python train.py --hidden_size=224 --num_attention_heads=4 --num_key_value_heads=4 --head_dim=64 --hidden_act="swiglu" --positions="rope" --rope_theta=500000.0 --bias="none" --parallel_block=false --init_std_down=0.0613 --final_lr_fraction=0.0 --max_seq_len=384 --max_steps=14087
Each number is 500 + 50 x the weight over the matrix's rms, rounded and kept within 0 to 999. Layers, rows and columns count from 0. Numbers have three digits each.

# k: layer 5 attention key, 256x224, rms 0.0429, rows 76-98, columns 0-55
# q: layer 5 attention query, 256x224, rms 0.0429, rows 77-98, columns 0-55
k76:477519479494530514461516517525506493520519468531481538478500499484479477519500539518509537484504520519485449467511523495455489505493511492503486469556528516475497536535
q77:585526538479386400445513517476438607510562412573511517570535531472467508576450502425516367513483596441465421442514457606519485489295574488543562541473451401558528500439
k77:493491513501514547519490522531524482498461514487506456525531534512514542525486504509565523462466532494496562533510458492522551501544475510498447484519480460525536496560
q78:464526392502443511655474538511589499427595494533469553492586507497577476531505503569481603479480472516478489472523461456519492479517479527537442445492478493480514449594
k78:595540469513494506523444483447529520520546501518481551498517479562516499541498473579484444518442530438516468494564564444525431549464522482423492512456492552449557503406
q79:457480561509476542507518516482519522570471522504617538488412501479514529479546461469447485491474527476384483524544462449474532484474515502434572516450500502602484524456
k79:507523446497542364468472552531448562505500483498588468479514529421463449555473541460452557464555430489568537539423567475532463517512547513514414525547486480470464505572
q80:471418447544568479470475490508479459434459532545469509522506539532484428492531473503451543483516469420431538466453476478451579473511589486518445474577594439553473512514
k80:530582513484469531521527452552508495510578523504542480484443561434501557530491580436457414556505465455506479457469485465516520521462453495569549495523492546519566457525
q81:514504506457450523551517495466426504455512512398494526398523569467439385518463498552518566498475500464539489536502441612523436453487459595480462491505504487562498593498
k81:470501524487563510543476427491435533526476459521442409477545457531479541449483406458483539575491582531505591478519419449507560525530524590434340420516456399511528438533
q82:549450447524468497478433431570607484505561457532448456532592552555508518523529501513445510451544494461643475499570529500451469535501512468479518519526479568410533501444
k82:481447423557533434441539531464512471483448455504472479408477446505490490487565553519619465484571493449491379460557384506501496479520599573463469428469469595492429585488
q83:487472535581620632436435503532544568525460580457521463482547458535510421485569365482531705490507429486455417390496390453498532503565418491497502422500469536572499522506
k83:515520524496421471435446499446506457452558555416523512457428548543515492490469444477424422530528497510545588521483451540549475571425455428536518414515486575487546475526
q84:445482484386516508495484508507491529440487534497555596512502382505521551499527425498496458430527472522493514466462467601552454432420566551533444531512471453492528404438
k84:379525427452613390490490469467460508556531533429494462419456486533512470470456513473467558460455548541496520507540592492499564526477431445489455492580536479546453492457
q85:523464484460419494523537515420554514536613586499526458453531451429443424462529457476468469509482511497542424423499487444459519523533456406450521429515498452507512427459
k85:490474454493496486471495528484434480495520427463484474520497521561444499579523536569552555514533482488508564483447527486566511448585491496458502523436493532496500546504
q86:606449491525480558482477418529481493415515584539511495518393593517526513465474556529457476554457514509505487510548482498494534549391440504510474557395508439482475513433
k86:474571591469552553442541511542470427560560505434420565507510488476427497440389532508478543477468589524516607537510506520458484482588410521494577453539544532530480505529
q87:439546565429480537599488548543376563566447541572441513571468400505493493524516513470526500545412522520535559477473414463448479481499497473473526516426451569545568522446
k87:541504434530520464503492454472584536546496399519587500507524519460510481527503424460504408534529542473443444437457486417510512530437434457435515501518514528492430500477
q88:443391513526484486444506477515604456503600503594508546464477548431405542362501449434453523542530468472459616541556571486492518536606480504408496509445530471497510468418
k88:489493472501537524506486453586558552410537509445580508541501541573535501547499534535439502490559570477442403460494421484479418458463501537522498541499481418401474466501
q89:511499547496505402464516489437553521504582527412491476470563541441555527422547538411552446559466434479478454585563455544460491526540474498451486494472577516447539434547
k89:474441491400509562584463507550427505456522530484542472489507424474473448466534617504465565497504454574543554472489554545494531414529475565591573428546452489552472522474
q90:495373418549511455535501520427495528553512538469485459479575550442591484586454543452528450528535542454529569554469482507443423541525449506460487553455481538553540489464
k90:530539496553526616508466424547533498500423549494469468475504418416519520472499487547488516499459471540482449418507438598504512471411401499602442423519466434439474501518
q91:504430561531423525478506432525476469575494483424511530513463481411555493505489537516482535451466387556537505484565463511553474562436493523420523485507477592604473516554
k91:530540497500456423482494487427458459489512522496524493535530518549421513420521411574490429545507587516524536468586479510527444548464477495480446521466471468431423508463
q92:539479540553552506549513417474437422422503557530538465525564500530543510437601444474484570567477519514443523538588503446449553528429460438464510491376545508543489485489
k92:520573500391421502489487573493529498549452469447494473509527531574479489505544563513502516471486529473570558543495517510503452485583460476567592522545499517504477499554
q93:560504492556478485409387438501498457457496504462470477417567426484491531499504515443483540504511494571487495452479503505493446490538529487564547549505552521482532583528
k93:493448439601429544533532424542529437453412541457404428463467512497471502547491469429571552443509581565453479509530463462507493623505554505418528486469433520545477521479
q94:592473454528480522514463503496485559501591567516452521483478467422501488386493494520421498511507443452469498623537560492523485498563565437549528485470603469482440513538
k94:373533483428518503537501486487506441520479387503518497450557479508478538512427580521547529556455543524518403575484554564510530479569461546501560480540463389523443506522
q95:504528481618507530537446484431439513516376398533428427609531567526533546627436482465570560457535494520521426532547427578555522465543545452534491461475534434533554503556
k95:605409511604443535546570463509471495543529572453448469508518427422574550388563483525522558544475575516413586472482501513445424498406446533495462500542458499515532510514
q96:407481454524602544481625382605620465507511484537437427485477481469539419371479569542500638532507464477512506573372482488450428427709462457483433484519601472544528490511
k96:534538570554499515523489470510427479515498533450511493511549503491491474477536490465515472467499512507505418453495526458525509491468417521535507508412456495553501446467
q97:555527518531473436502476533400399591532441524540438521488441556521527488561487495470544466457478478460503403414547514495548465537383535494508495510494440471416471522363
k97:615493457477429511566418527485471595435567430463561522552517464525588480492444490481485433489529500517498410517559487515611487603480619473516576457420454515559467481479
q98:490487553484498581534499487532569452501516561500461496547470445501564499394571520503456577521432487530508514503458549481451398445561476457531502466535538515566573423540
k98:470511461566585512494473477508521417511460459454467451441477461489411491496520513577501580467410522509519586477489537508505510468577461526497458480545498499520418549529